config = dict(
    n_layer=16,
    n_head=4,
    head_dim=64,
    vocab_size=1117,
    norm='layernorm',
    positions='rope',
    rope_fraction=0.75,
    attn_scale=0.125,
    tie_embeddings=False,
    grad_clip=1.0,
    final_lr_fraction=0.0,
    batch_tokens=[131072, 262144, 524288],
)
Each number is 200 + 40 x the weight over the matrix's rms, rounded and kept within 0 to 999. Layers, rows and columns count from 0.

# layer 12 attention query, 256x256, rms 0.125, rows 0-54, columns 0-127
238,182,250,222,209,198,231,235,177,193,159,180,200,131,198,226,181,244,232,185,242,203,200,246,255,175,177,195,182,177,190,209,179,204,229,164,236,189,207,214,189,191,186,158,221,211,203,230,235,207,156,193,233,210,218,189,237,204,211,238,207,202,188,235,201,168,236,202,186,179,226,172,218,175,135,199,233,195,183,200,215,195,212,245,172,219,163,184,163,190,203,185,221,169,196,199,217,217,174,144,170,231,109,156,221,174,228,216,139,188,145,224,221,224,205,232,201,175,262,192,184,236,210,272,177,150,152,236
186,156,197,247,183,164,214,201,210,168,223,230,214,199,145,184,211,195,203,207,256,155,182,211,205,231,219,141,223,145,215,207,164,198,207,184,191,209,192,170,225,200,249,165,199,187,180,212,209,191,223,180,244,243,194,197,175,231,199,162,179,203,129,177,159,217,249,251,222,257,163,209,210,226,221,202,203,219,182,180,206,183,165,200,241,202,234,187,244,207,197,204,197,194,234,203,160,230,206,180,211,238,212,150,181,203,213,200,241,181,220,224,218,175,160,175,228,187,207,229,213,156,240,217,196,241,183,197
189,213,228,230,148,174,214,168,203,213,238,233,176,209,231,159,208,197,199,206,163,180,215,213,146,175,172,250,181,219,169,196,203,218,131,238,181,285,201,152,209,201,178,237,192,239,187,219,190,213,212,219,197,199,229,220,154,208,198,174,217,194,175,196,193,242,192,188,245,205,189,196,179,194,217,232,172,164,196,204,174,200,223,183,182,161,219,239,227,232,217,248,174,130,173,176,170,177,234,206,229,189,247,239,208,233,209,165,243,202,252,163,202,207,235,220,178,224,178,188,212,205,192,145,176,283,235,201
188,236,217,213,233,183,162,214,185,222,204,163,229,199,191,185,230,176,199,180,206,181,222,230,171,222,228,199,189,218,192,219,213,192,181,232,226,189,195,201,213,154,206,254,219,207,249,234,168,185,208,193,203,191,211,224,184,203,214,211,231,197,192,207,220,175,251,183,235,229,235,240,209,177,129,225,196,165,198,157,178,210,220,185,182,153,206,213,181,201,203,202,239,160,216,162,197,180,212,217,192,229,241,194,241,187,196,194,185,184,191,236,195,208,199,197,178,164,206,229,172,215,204,195,159,231,193,174
191,202,196,220,252,225,178,183,228,199,219,199,149,224,204,203,209,195,221,243,172,174,178,186,189,195,183,200,176,195,190,178,181,209,203,241,187,295,206,189,222,157,168,198,176,184,181,210,194,236,221,222,148,164,195,230,203,193,191,176,221,193,229,198,252,249,209,132,187,217,179,136,150,202,209,211,195,207,211,231,238,238,235,218,167,181,244,198,201,200,209,219,201,185,155,256,233,171,237,232,212,192,171,190,185,202,181,218,197,169,213,205,153,174,198,230,189,232,183,176,192,215,246,177,179,241,178,201
182,175,233,176,192,155,202,207,200,193,172,219,200,209,211,213,232,153,151,161,181,203,181,218,171,224,172,214,227,197,201,249,221,222,194,221,158,239,202,218,191,167,198,241,185,194,202,204,145,220,211,251,175,205,196,221,187,194,182,206,200,219,183,239,195,211,180,239,217,149,165,240,209,218,244,176,164,247,185,149,226,195,190,174,224,181,201,215,187,211,192,168,212,208,207,211,168,225,210,204,242,212,179,194,176,204,164,159,208,185,212,180,129,154,202,187,163,205,231,180,200,204,192,213,219,237,197,201
239,160,244,221,178,173,255,224,180,225,176,166,201,171,163,211,187,182,146,225,218,231,195,211,226,247,221,186,231,178,196,179,201,196,225,190,243,169,246,160,163,179,208,145,227,189,234,187,236,206,189,168,229,278,222,214,172,171,255,185,144,169,169,236,196,251,163,217,225,199,150,180,225,191,218,201,155,213,206,184,158,191,208,227,217,254,217,211,206,235,166,194,216,246,222,138,134,213,171,227,172,198,174,204,184,186,194,209,188,231,172,187,253,263,173,149,189,225,187,258,239,205,207,198,249,250,185,218
186,196,186,197,173,178,223,180,171,208,151,227,247,206,227,206,183,178,168,188,174,224,195,180,229,232,185,195,183,222,199,205,204,159,171,187,198,232,185,211,227,186,238,218,201,234,204,210,245,191,180,199,223,225,237,197,161,200,232,198,178,208,227,196,166,214,213,197,127,200,198,208,236,187,207,214,207,217,174,167,188,180,188,193,205,227,191,249,216,172,196,171,194,213,185,228,172,190,174,161,206,225,217,230,230,220,205,170,191,234,185,224,180,210,149,205,180,218,156,168,151,176,171,192,216,227,195,246
184,159,222,215,182,219,203,204,190,197,160,231,210,232,213,194,176,147,217,236,184,241,196,182,232,263,225,192,174,164,188,195,232,197,265,220,166,148,167,173,172,125,212,202,222,164,167,194,211,238,233,240,226,184,213,209,180,167,161,185,176,227,162,178,216,233,213,233,212,221,191,224,189,244,234,166,195,191,190,204,161,221,223,186,240,203,197,167,169,192,153,200,158,154,140,209,210,190,215,212,206,243,205,234,202,144,232,171,170,199,217,232,164,205,196,179,221,207,205,195,214,204,193,211,191,267,188,179
212,226,204,213,216,186,184,200,219,181,166,256,243,187,203,250,217,210,209,200,231,186,209,230,210,200,254,209,167,133,240,241,241,228,216,172,177,221,145,166,249,192,233,175,211,174,228,222,191,219,199,192,200,193,161,239,219,190,193,231,176,222,233,177,206,241,225,197,183,258,175,127,214,230,174,202,156,188,224,233,206,178,238,200,206,219,198,178,174,231,203,246,189,190,192,162,182,258,222,193,173,193,237,161,188,173,266,186,244,200,213,205,208,182,232,177,172,211,193,237,251,182,211,201,198,221,196,166
253,205,219,208,178,189,230,218,197,159,179,189,201,211,190,207,223,203,211,164,185,214,209,202,163,217,197,245,221,232,217,189,227,249,196,178,195,177,233,172,227,159,218,256,211,175,199,163,195,168,235,196,184,283,200,218,162,185,163,188,167,219,157,269,221,194,194,261,193,158,162,203,177,171,208,200,199,170,205,175,190,207,227,194,192,207,181,223,176,215,193,217,165,248,178,146,161,177,150,180,210,164,225,234,169,189,193,176,206,206,183,165,196,214,160,242,228,243,160,241,195,159,180,211,191,234,208,169
153,168,145,180,174,193,227,197,196,192,167,137,186,204,190,193,184,233,181,164,234,209,171,156,204,207,186,187,182,272,216,159,180,175,211,185,226,144,193,233,188,203,184,182,144,218,223,216,230,191,203,241,198,252,224,164,234,205,233,158,184,185,173,255,179,146,219,196,162,133,248,241,208,203,215,150,213,233,243,192,243,204,175,206,235,205,215,204,182,187,206,179,212,214,203,170,179,194,197,215,208,134,121,204,191,259,122,172,177,215,225,195,231,242,122,186,178,200,224,147,183,240,206,215,225,170,203,195
192,213,141,211,185,155,227,203,182,207,204,202,173,211,188,209,187,199,167,209,179,241,194,201,207,182,209,219,117,154,190,213,189,171,192,215,218,174,223,181,203,183,199,200,156,189,193,231,233,190,170,228,243,187,204,177,196,150,228,217,205,169,150,228,169,257,212,288,156,190,183,214,239,179,218,207,206,196,217,236,142,194,231,246,211,203,203,208,209,229,202,199,193,176,220,156,173,229,190,172,205,216,220,166,165,178,241,153,182,178,215,200,189,189,241,189,182,147,160,226,240,230,226,232,193,180,196,208
216,229,228,192,209,227,178,142,192,197,204,217,201,203,237,237,176,168,217,161,252,185,219,195,218,213,259,218,235,168,189,245,213,158,160,166,173,244,180,206,250,215,194,151,241,245,264,216,164,245,184,183,137,143,183,177,204,234,203,282,165,279,185,206,175,220,212,189,220,218,157,224,208,204,222,157,220,208,107,214,237,203,169,169,220,184,219,224,169,193,190,216,249,194,217,209,196,224,273,183,205,219,187,260,276,223,239,233,212,173,215,230,179,182,157,195,180,213,151,207,220,162,175,152,209,228,186,159
216,195,188,148,223,221,202,152,227,171,205,191,220,229,190,154,186,209,211,175,242,244,253,201,178,187,157,217,217,227,178,184,204,211,207,197,168,226,224,212,189,210,246,203,192,237,216,167,164,251,140,247,199,160,151,197,171,191,176,202,194,255,204,280,178,206,224,221,194,114,260,217,236,164,169,193,174,189,233,168,265,175,165,207,241,161,213,253,142,200,206,163,174,254,210,185,209,225,225,180,204,177,152,198,197,225,208,208,170,171,263,165,227,193,227,244,222,188,142,218,205,202,192,177,226,181,204,174
157,189,194,226,198,177,173,254,141,222,263,189,171,209,212,198,162,177,242,219,180,199,174,205,263,190,179,141,216,179,212,196,207,212,207,224,239,210,181,272,183,235,178,156,182,230,150,232,184,201,256,201,217,192,205,215,221,209,213,205,202,206,174,175,154,193,120,170,173,166,197,203,155,202,247,181,129,194,202,204,192,203,175,196,234,207,177,148,214,209,151,252,216,239,205,215,191,183,202,229,233,230,181,244,174,146,216,210,220,229,161,185,227,252,108,243,241,234,232,242,200,243,178,231,178,167,233,230
197,177,175,193,158,186,228,190,211,209,224,180,165,176,233,187,87,200,222,200,233,235,187,200,278,205,202,194,219,219,242,176,191,259,175,233,256,228,181,249,179,205,208,180,209,188,162,191,235,142,229,194,236,246,234,221,253,155,229,188,198,251,232,228,189,137,137,207,238,164,178,189,182,223,236,134,153,231,207,167,239,189,98,211,232,234,127,207,225,184,217,181,206,270,114,201,236,185,204,245,185,221,206,263,236,196,193,212,181,226,168,190,217,298,115,207,219,214,321,249,160,189,157,192,231,187,258,294
207,193,203,165,143,215,183,150,204,214,209,177,148,184,198,204,174,149,218,209,177,212,227,199,248,220,211,207,186,153,221,198,229,166,220,187,214,191,208,194,204,161,192,179,161,157,190,197,256,187,202,194,217,200,184,208,265,243,170,209,170,155,214,153,191,210,210,168,182,194,160,227,190,167,206,209,246,238,187,192,231,227,167,222,183,221,193,174,255,206,193,164,228,221,190,281,230,206,192,192,228,174,161,178,204,212,182,179,191,237,211,151,171,197,166,179,204,211,239,213,224,251,195,187,191,219,184,254
137,227,128,234,182,180,218,193,158,223,202,207,167,194,172,200,273,151,210,220,185,190,229,145,189,117,158,218,221,229,232,202,251,137,209,243,171,204,213,141,198,180,200,223,220,197,196,222,171,204,244,260,243,205,222,187,191,197,235,243,206,184,233,252,218,249,268,140,160,117,148,225,210,178,209,227,194,142,176,193,202,163,225,165,225,161,232,264,170,188,272,232,181,208,228,221,189,224,221,187,213,182,211,167,153,193,192,162,155,157,213,206,241,148,153,215,148,191,145,136,196,183,222,218,223,151,164,245
208,190,283,216,201,241,181,219,165,249,238,175,261,230,224,202,238,191,158,190,228,239,186,273,207,224,173,245,196,165,195,232,232,294,186,142,150,175,260,255,233,211,194,211,230,206,199,187,214,208,138,199,204,135,191,200,198,225,249,231,148,261,198,247,246,218,211,270,199,278,170,195,225,167,176,208,183,198,165,180,230,203,278,297,181,100,221,225,209,225,149,154,213,255,231,222,220,199,201,155,188,209,170,177,219,251,222,201,135,162,204,121,169,194,227,204,221,138,208,222,213,233,214,158,200,180,187,192
169,235,188,182,228,188,147,211,199,175,198,203,210,229,159,234,282,223,184,214,192,196,232,208,231,232,122,167,173,165,217,159,232,183,217,199,193,185,209,165,195,150,188,204,147,190,167,176,207,189,222,208,232,176,190,229,239,230,200,173,162,235,219,227,224,264,223,221,173,189,194,258,200,159,212,198,243,173,191,232,198,205,213,212,227,196,207,170,198,202,208,230,189,178,237,279,194,216,194,171,208,228,226,163,195,190,151,178,218,197,176,182,183,230,162,167,169,195,229,164,181,158,214,184,216,203,197,162
188,193,147,190,223,160,241,246,234,203,163,270,277,228,186,217,245,193,171,218,204,191,229,190,109,231,204,205,179,191,176,268,208,126,226,162,149,192,253,162,223,150,229,210,252,192,254,193,159,244,191,203,240,190,175,195,126,119,167,234,192,116,213,245,246,255,265,201,133,235,185,201,177,167,198,227,215,220,219,219,138,157,245,176,205,208,230,259,150,217,187,228,164,177,206,234,181,216,227,182,163,160,221,181,162,201,240,193,125,173,223,202,162,172,250,166,151,197,109,148,213,189,243,194,235,263,144,194
181,273,189,155,205,204,237,275,136,137,165,149,219,195,193,226,196,235,179,169,236,205,172,159,224,184,163,230,250,232,280,224,171,248,210,235,210,256,237,193,182,271,176,199,183,244,168,164,177,230,228,205,203,170,108,294,194,158,170,170,161,208,150,224,161,169,252,147,251,133,167,200,230,193,206,150,205,174,214,176,207,208,149,205,174,294,186,188,220,137,222,199,201,342,100,201,217,215,175,152,246,169,196,188,215,216,151,227,230,198,255,163,264,221,140,276,230,259,194,183,220,215,213,167,268,180,187,234
164,237,182,182,150,180,194,213,164,136,168,173,223,215,179,121,210,170,228,202,222,191,256,220,170,225,224,237,228,166,208,175,200,71,221,247,231,186,226,209,175,192,193,254,150,244,230,164,215,244,246,160,212,264,159,216,218,140,158,208,167,195,197,218,185,175,199,180,93,150,213,300,148,161,247,169,157,176,164,199,246,207,199,172,235,264,112,239,217,195,235,245,232,200,240,234,196,191,184,185,207,129,230,251,160,244,182,178,193,177,188,209,182,274,111,237,174,213,213,100,184,229,255,210,244,218,230,262
236,141,242,276,237,162,175,148,173,260,177,182,158,236,179,178,170,195,138,211,167,154,250,229,214,205,185,160,141,195,189,123,172,183,194,230,229,187,184,202,230,199,164,178,131,218,215,189,196,208,198,212,220,237,183,208,182,267,208,225,157,273,184,173,157,190,182,210,212,189,194,253,208,174,198,215,210,216,161,249,205,194,218,145,255,286,164,234,234,210,199,202,197,185,190,258,156,191,221,211,220,264,178,276,224,183,129,300,199,225,193,131,177,292,189,140,174,128,238,199,187,138,281,153,191,174,216,175
157,235,164,181,211,188,157,261,221,232,202,164,204,247,156,158,199,218,177,238,203,172,222,187,202,180,122,244,142,219,168,243,153,173,283,139,171,169,225,171,250,131,296,232,222,165,241,190,211,183,207,148,266,200,192,190,256,199,202,233,186,177,239,245,217,259,253,154,158,216,151,257,107,256,139,284,243,215,212,191,189,187,217,290,156,200,211,277,214,207,128,194,258,222,174,258,247,201,250,240,166,144,129,158,226,189,174,165,151,238,315,262,190,200,237,188,223,112,199,161,181,222,287,231,229,235,118,251
197,251,139,230,199,223,235,219,178,188,184,253,200,188,227,242,265,233,130,207,266,165,191,204,190,184,189,245,176,243,228,203,214,192,185,118,148,281,256,148,253,306,218,290,176,246,203,160,208,218,208,187,233,216,186,260,148,234,161,186,188,176,224,232,196,249,265,263,166,230,168,164,265,281,171,188,209,208,169,131,196,237,281,232,249,157,215,241,178,154,183,247,190,147,230,186,195,165,193,174,192,182,267,183,136,243,269,143,153,279,177,215,207,195,242,204,212,214,120,91,193,251,199,212,269,159,140,245
204,131,209,195,228,190,234,120,238,254,178,123,208,216,196,144,177,203,207,199,254,169,172,272,161,222,199,237,179,167,142,283,167,166,229,223,249,205,205,237,139,151,249,227,176,173,219,178,191,209,179,224,163,198,206,176,201,187,188,292,231,247,124,313,179,223,193,128,299,145,184,260,205,202,123,144,240,259,238,151,211,218,253,158,215,205,252,287,192,193,176,193,247,256,168,233,253,133,197,198,178,149,110,237,276,223,204,242,176,174,311,175,205,180,266,213,234,162,207,214,208,209,242,216,233,186,198,214
113,280,123,175,268,230,248,199,188,175,233,169,217,202,176,173,156,185,339,187,228,233,226,175,233,174,166,201,295,182,194,290,214,269,200,118,159,291,169,254,222,195,278,157,275,205,169,169,210,158,138,229,92,229,167,181,273,203,173,179,240,236,176,213,203,223,129,262,229,270,179,192,165,203,203,204,157,174,220,182,239,273,236,174,177,134,233,189,202,138,172,150,247,200,186,185,247,187,274,201,166,155,108,147,199,163,196,204,222,206,159,269,211,167,270,278,167,167,227,176,167,184,188,266,149,182,150,179
260,156,204,178,237,187,120,201,241,279,187,154,183,240,232,218,175,194,158,228,230,196,200,219,229,194,131,251,184,213,235,211,159,192,204,269,276,200,222,297,174,245,237,167,148,220,118,212,220,246,236,186,226,163,234,232,262,190,284,177,142,226,267,156,124,136,145,187,215,208,170,185,158,215,215,190,141,232,217,192,194,220,96,262,225,201,162,207,209,186,173,198,162,221,187,133,231,162,135,287,228,230,171,202,249,219,167,186,207,237,276,131,209,236,180,238,200,156,256,215,204,239,243,183,246,216,193,264
202,113,259,202,120,270,150,222,249,229,176,196,268,198,162,265,256,169,233,215,194,186,113,289,160,141,234,151,186,199,199,200,175,255,204,176,265,149,229,188,279,265,191,245,152,159,187,218,237,240,173,131,153,125,177,164,155,231,248,121,214,187,204,151,263,251,270,174,273,260,217,276,265,244,132,216,172,232,201,141,227,191,199,140,238,246,191,261,244,159,195,231,301,203,295,197,106,173,141,222,180,225,279,125,251,252,148,208,178,179,202,140,199,205,210,146,182,126,59,211,190,126,212,212,113,84,238,232
212,167,262,121,250,226,228,245,254,170,219,322,231,208,182,254,286,171,225,116,224,232,171,135,253,267,189,204,243,183,130,170,304,263,169,233,201,143,106,187,215,132,169,204,197,212,74,170,178,192,216,117,193,185,210,179,267,247,143,130,189,207,166,190,157,171,162,172,173,277,198,190,155,214,199,271,103,209,150,125,195,190,279,155,174,209,191,170,202,258,287,149,324,163,174,188,191,192,217,184,193,186,227,152,159,174,156,219,195,273,226,225,176,212,248,175,212,285,177,186,227,243,163,225,195,181,226,213
240,215,185,141,174,233,199,225,222,177,110,167,151,195,188,200,204,256,216,205,133,109,193,158,109,182,274,221,138,209,218,137,180,223,219,204,181,234,159,174,218,139,224,140,207,129,217,196,178,202,218,242,218,195,122,144,286,172,153,189,241,169,141,180,243,201,175,124,243,284,289,214,179,193,193,253,194,203,195,179,175,249,228,225,280,287,220,234,287,212,268,226,252,153,302,176,204,95,237,207,200,208,243,128,183,211,202,268,198,205,258,164,272,223,228,198,138,173,192,177,193,198,147,247,128,178,212,233
159,158,222,164,245,182,178,193,195,204,83,142,245,219,179,177,201,239,220,127,218,161,129,134,194,260,251,230,248,258,282,180,110,159,254,209,302,286,232,146,283,208,271,252,151,258,274,255,167,235,256,213,212,228,138,179,226,150,231,223,223,259,198,230,132,240,184,186,167,222,190,138,276,217,273,184,292,180,185,339,276,213,102,198,190,279,132,232,201,262,205,213,132,178,243,170,163,102,180,125,313,209,314,244,130,233,251,164,183,204,230,253,233,129,127,180,187,252,196,247,304,238,241,200,309,261,168,249
233,263,135,155,274,187,258,189,222,289,190,249,154,296,208,144,309,183,180,147,282,177,176,209,234,137,236,283,182,196,88,199,285,220,239,279,183,145,276,141,197,210,273,151,205,218,201,154,136,214,134,234,212,205,165,179,198,199,296,305,224,201,194,241,266,138,162,189,169,133,205,151,246,108,173,187,128,226,208,248,216,206,206,167,183,164,204,191,216,161,160,163,168,225,263,200,139,257,213,187,228,202,222,140,181,317,218,67,187,161,235,163,163,247,262,287,137,266,166,163,177,274,264,140,171,264,156,169
217,149,202,194,181,198,258,128,129,124,195,188,176,217,235,173,166,255,169,177,127,151,245,236,79,263,238,194,158,105,204,182,127,195,141,276,198,190,258,199,280,245,157,216,216,206,224,293,309,239,141,210,195,193,248,224,233,199,153,116,215,143,96,186,172,192,194,272,96,220,260,169,247,251,94,154,182,224,226,151,214,167,200,124,189,180,297,101,237,243,229,199,112,203,294,150,236,78,206,164,191,186,264,223,176,213,256,211,210,150,188,191,232,152,156,232,243,235,213,255,255,231,209,164,114,175,236,211
212,180,154,254,194,188,213,197,219,171,178,157,196,249,230,129,266,196,161,173,145,234,230,212,195,239,146,160,160,220,237,233,218,292,267,240,188,249,164,266,200,150,224,198,232,198,235,206,152,262,149,319,294,172,207,209,179,182,243,278,175,158,197,161,113,194,116,253,154,248,129,218,179,168,194,132,210,302,250,160,195,105,168,201,253,154,172,243,156,220,220,169,134,217,257,197,282,190,190,215,203,202,80,206,235,175,200,231,147,215,122,172,108,203,168,137,152,196,183,211,260,193,210,149,184,213,213,194
215,202,259,178,58,201,229,293,143,86,150,193,264,189,107,251,252,155,211,254,242,216,237,155,194,268,144,149,208,265,184,205,191,253,194,127,139,184,181,230,240,291,265,166,141,212,194,213,186,115,109,209,147,105,160,195,231,215,178,190,184,228,188,136,272,191,240,208,152,220,240,85,234,209,189,275,172,167,155,157,267,221,230,250,182,298,239,224,160,153,120,151,237,101,147,246,206,170,190,204,194,147,171,161,343,200,96,220,110,300,261,216,136,192,296,174,179,271,290,153,138,165,225,144,234,221,193,201
277,178,200,202,104,132,218,150,227,216,259,185,191,206,234,143,154,231,162,140,222,50,185,192,212,233,242,155,183,253,161,233,200,166,195,199,165,292,278,348,214,252,182,218,312,191,151,316,175,208,207,225,139,235,288,219,218,254,255,174,172,162,180,141,113,169,206,205,226,237,158,214,250,132,232,166,211,200,132,178,242,219,255,92,180,195,165,226,200,158,123,207,118,214,338,194,230,171,200,262,173,235,210,277,195,295,77,265,285,239,192,223,113,155,192,234,243,157,160,238,159,208,155,161,220,246,201,312
169,166,256,230,202,157,266,270,191,145,233,117,231,248,153,221,99,210,245,217,207,273,227,178,128,249,187,163,244,139,134,254,233,264,229,238,200,218,206,198,190,242,199,235,244,151,225,177,201,203,176,271,180,95,207,175,212,156,236,261,214,198,259,151,205,172,160,219,209,161,143,203,195,158,223,197,283,117,213,206,280,203,194,9,245,177,123,202,161,107,222,209,139,247,207,174,196,126,187,203,178,232,177,222,92,149,164,195,232,153,168,223,176,162,234,294,137,148,168,189,201,133,152,192,148,178,284,125
179,260,175,191,271,183,191,178,209,166,326,177,204,196,222,198,87,159,190,213,261,85,115,193,182,249,208,261,260,146,191,282,276,204,233,244,193,249,158,194,167,255,191,161,251,216,241,320,95,187,210,281,185,199,324,196,289,68,187,231,170,239,229,170,174,172,276,183,265,227,232,189,242,198,220,229,182,363,225,187,295,185,215,128,214,218,238,180,163,196,230,247,148,258,172,179,183,237,255,235,195,223,109,232,248,224,188,243,192,189,218,185,168,148,173,249,131,186,180,239,160,301,228,114,280,218,99,225
165,196,210,146,243,167,180,142,242,126,150,244,243,182,101,229,274,175,175,162,239,220,218,318,195,151,257,235,201,185,223,169,239,184,137,158,268,153,178,128,202,244,130,181,187,199,78,179,205,226,198,143,189,195,188,230,196,228,151,105,244,119,301,251,130,348,143,150,236,229,199,132,179,190,167,235,163,134,103,274,239,235,148,278,203,212,210,122,255,177,243,225,184,175,142,175,177,225,203,177,247,209,250,132,161,194,249,265,122,237,245,197,180,256,156,200,154,140,270,211,215,188,127,202,162,231,245,191
155,149,173,131,205,87,204,196,70,213,222,159,252,239,202,165,167,224,150,154,178,259,301,177,228,152,226,97,320,176,254,165,241,190,239,211,209,176,217,196,143,173,202,228,251,241,101,162,184,129,202,270,177,100,192,104,160,217,271,240,277,269,187,351,208,265,140,167,222,149,230,246,147,211,230,241,209,254,220,164,229,238,186,218,228,152,78,205,223,212,263,231,193,152,172,226,287,203,234,296,144,179,210,215,120,156,234,204,215,152,129,234,202,237,215,176,237,216,289,239,120,266,174,219,193,128,283,180
223,223,211,182,275,253,159,207,267,249,160,184,216,204,178,200,191,188,190,175,179,230,223,232,205,155,199,259,273,208,243,202,148,210,234,253,207,220,144,257,203,227,180,226,176,253,192,204,178,163,138,198,176,198,174,178,133,122,283,184,277,93,267,293,219,216,183,240,190,221,294,163,188,173,204,201,151,125,233,155,162,178,159,170,221,198,236,237,111,222,219,164,192,255,185,221,191,209,157,137,222,251,312,184,153,186,221,152,232,257,264,182,226,66,216,203,119,256,154,166,153,230,184,178,175,177,262,195
193,152,184,218,152,207,102,272,207,207,187,161,105,262,230,164,135,193,188,172,236,229,207,164,214,181,190,235,136,215,247,248,282,138,244,162,175,236,267,278,272,102,108,259,133,172,224,222,287,268,217,227,233,197,207,175,171,249,208,274,191,178,231,183,207,162,231,285,170,283,209,230,164,154,193,186,260,151,94,234,257,228,186,231,242,233,164,191,155,156,172,180,257,182,220,132,198,230,182,140,227,224,282,153,134,258,204,226,167,112,245,192,219,132,136,166,216,204,140,259,159,230,183,128,152,256,140,275
228,211,229,123,215,173,176,251,216,132,215,322,261,265,245,280,164,142,191,199,157,258,175,102,129,214,258,130,328,235,239,192,205,208,188,179,290,239,212,209,218,202,217,205,175,209,203,175,251,204,215,228,118,170,159,166,192,230,60,272,271,219,198,222,275,132,189,226,271,189,203,190,256,220,150,203,329,230,195,176,178,172,220,169,217,176,217,216,250,204,211,176,103,237,245,200,251,85,229,192,228,211,293,173,283,212,201,255,132,275,214,184,176,125,228,248,198,168,201,266,244,235,190,206,284,192,222,139
165,294,139,176,119,169,259,199,118,150,172,274,198,173,211,152,157,222,230,167,180,109,227,213,143,248,184,272,213,209,216,126,155,201,180,193,270,207,219,249,233,146,165,188,206,177,156,139,258,224,225,210,189,327,186,228,291,172,200,254,156,144,180,249,156,200,172,232,229,222,227,245,199,200,247,267,156,220,189,252,260,187,120,204,192,227,177,143,225,200,193,341,220,213,173,162,224,204,154,256,203,258,174,256,203,274,259,134,226,217,204,206,147,254,168,177,146,184,178,154,163,167,183,161,242,252,177,305
250,121,214,253,214,163,136,162,152,188,107,250,182,187,202,206,233,219,277,243,223,238,153,238,179,293,288,282,214,283,205,149,74,310,162,69,103,185,243,205,200,133,160,239,200,181,187,212,201,187,157,108,247,200,194,208,133,242,305,222,113,215,196,240,278,230,147,180,212,213,181,234,195,268,174,256,125,239,164,198,202,208,215,255,178,223,164,269,151,96,178,179,213,146,209,196,213,206,269,269,208,236,215,241,274,296,152,259,158,191,271,296,180,172,254,149,219,172,197,165,195,122,203,237,179,210,186,251
287,161,200,269,189,183,191,187,188,64,229,52,133,206,180,136,136,236,267,300,162,296,254,215,287,258,127,163,207,234,191,257,236,211,211,162,257,153,264,264,180,182,199,206,155,279,245,186,198,119,249,218,179,254,189,207,111,232,209,259,240,183,156,154,211,233,208,317,158,141,202,224,246,268,163,114,132,266,190,214,162,184,165,249,215,241,173,293,77,236,171,164,178,300,228,239,225,170,131,179,137,250,158,204,184,246,221,186,199,196,265,226,154,152,168,207,235,161,187,132,190,162,272,183,218,202,213,207
215,263,292,218,284,196,125,268,145,211,151,274,256,231,196,236,184,173,136,284,169,189,195,204,167,177,161,178,230,157,165,215,183,162,227,175,159,99,205,209,154,230,174,235,233,238,218,212,203,104,190,214,189,182,159,172,105,256,126,199,181,150,188,280,220,376,170,221,106,134,225,190,156,220,190,220,109,229,240,161,181,168,241,181,117,232,224,175,236,119,119,202,152,193,156,231,166,203,141,231,203,178,232,157,161,161,194,170,202,185,116,209,153,176,247,163,182,136,232,149,149,272,215,245,178,218,313,205
179,252,189,235,235,200,184,155,101,222,179,223,118,216,212,255,249,63,228,206,216,73,192,183,224,161,249,182,173,163,248,206,270,186,145,173,188,147,80,87,182,234,128,155,179,207,139,227,190,245,166,218,209,179,114,224,172,236,155,140,171,299,205,142,230,270,182,157,164,207,150,94,224,195,239,245,224,191,193,122,243,201,200,192,211,210,225,162,165,232,186,124,230,167,229,178,228,277,148,177,236,252,233,187,289,217,245,234,222,238,254,257,224,153,234,218,268,195,202,178,198,196,219,246,237,217,153,190
192,251,276,232,173,205,235,296,222,227,279,132,241,188,207,229,119,231,209,209,159,267,128,292,194,218,228,172,200,213,161,215,173,175,194,274,156,242,209,190,210,199,225,106,208,143,212,257,75,174,233,156,235,179,187,138,205,166,149,203,292,167,0,231,183,255,191,290,195,170,157,210,236,250,171,224,274,194,219,139,139,195,166,212,239,180,178,261,175,209,115,199,118,219,171,106,165,240,154,156,308,188,191,217,180,165,178,166,192,186,209,225,289,205,260,345,177,192,179,217,206,223,241,253,227,214,212,245
163,246,181,239,117,234,158,89,152,220,260,266,202,212,185,122,306,173,161,178,180,198,201,287,180,148,279,183,244,135,264,219,244,157,195,207,189,171,179,190,186,204,205,168,221,133,194,280,184,183,208,142,247,146,224,174,234,219,185,200,138,196,160,221,256,248,190,167,141,190,251,280,190,192,212,181,84,242,194,210,183,329,136,208,247,197,204,207,196,268,202,189,214,157,227,188,189,214,239,189,275,156,156,243,191,202,158,197,214,210,200,223,134,186,213,253,216,220,229,164,221,241,112,234,104,259,150,243
200,244,234,149,286,189,128,273,178,171,213,220,113,239,215,204,178,52,132,176,201,203,176,238,185,98,204,155,230,32,206,167,215,230,168,177,252,138,184,146,124,160,131,246,170,169,195,233,322,137,127,254,258,201,182,210,148,170,202,227,265,171,254,198,211,274,218,163,179,188,241,132,170,270,283,214,146,172,240,209,229,170,209,329,197,205,100,162,85,198,252,162,220,182,183,190,208,284,222,185,194,212,254,154,231,144,193,156,248,201,160,129,174,227,181,150,147,243,327,169,205,226,179,202,186,268,213,137
267,156,209,181,165,166,148,257,215,200,188,213,185,205,192,208,265,212,160,146,199,222,148,138,194,286,225,104,247,285,193,207,123,184,154,166,224,286,238,242,190,150,292,224,227,225,162,201,229,190,117,195,231,233,199,305,203,168,260,252,250,149,235,151,250,201,240,231,226,300,200,208,198,244,211,120,260,192,219,191,170,152,236,188,144,114,223,207,180,142,188,257,248,288,160,147,164,155,229,252,172,183,161,249,221,227,162,153,206,204,224,183,99,133,287,198,214,183,226,189,240,90,170,224,164,202,157,158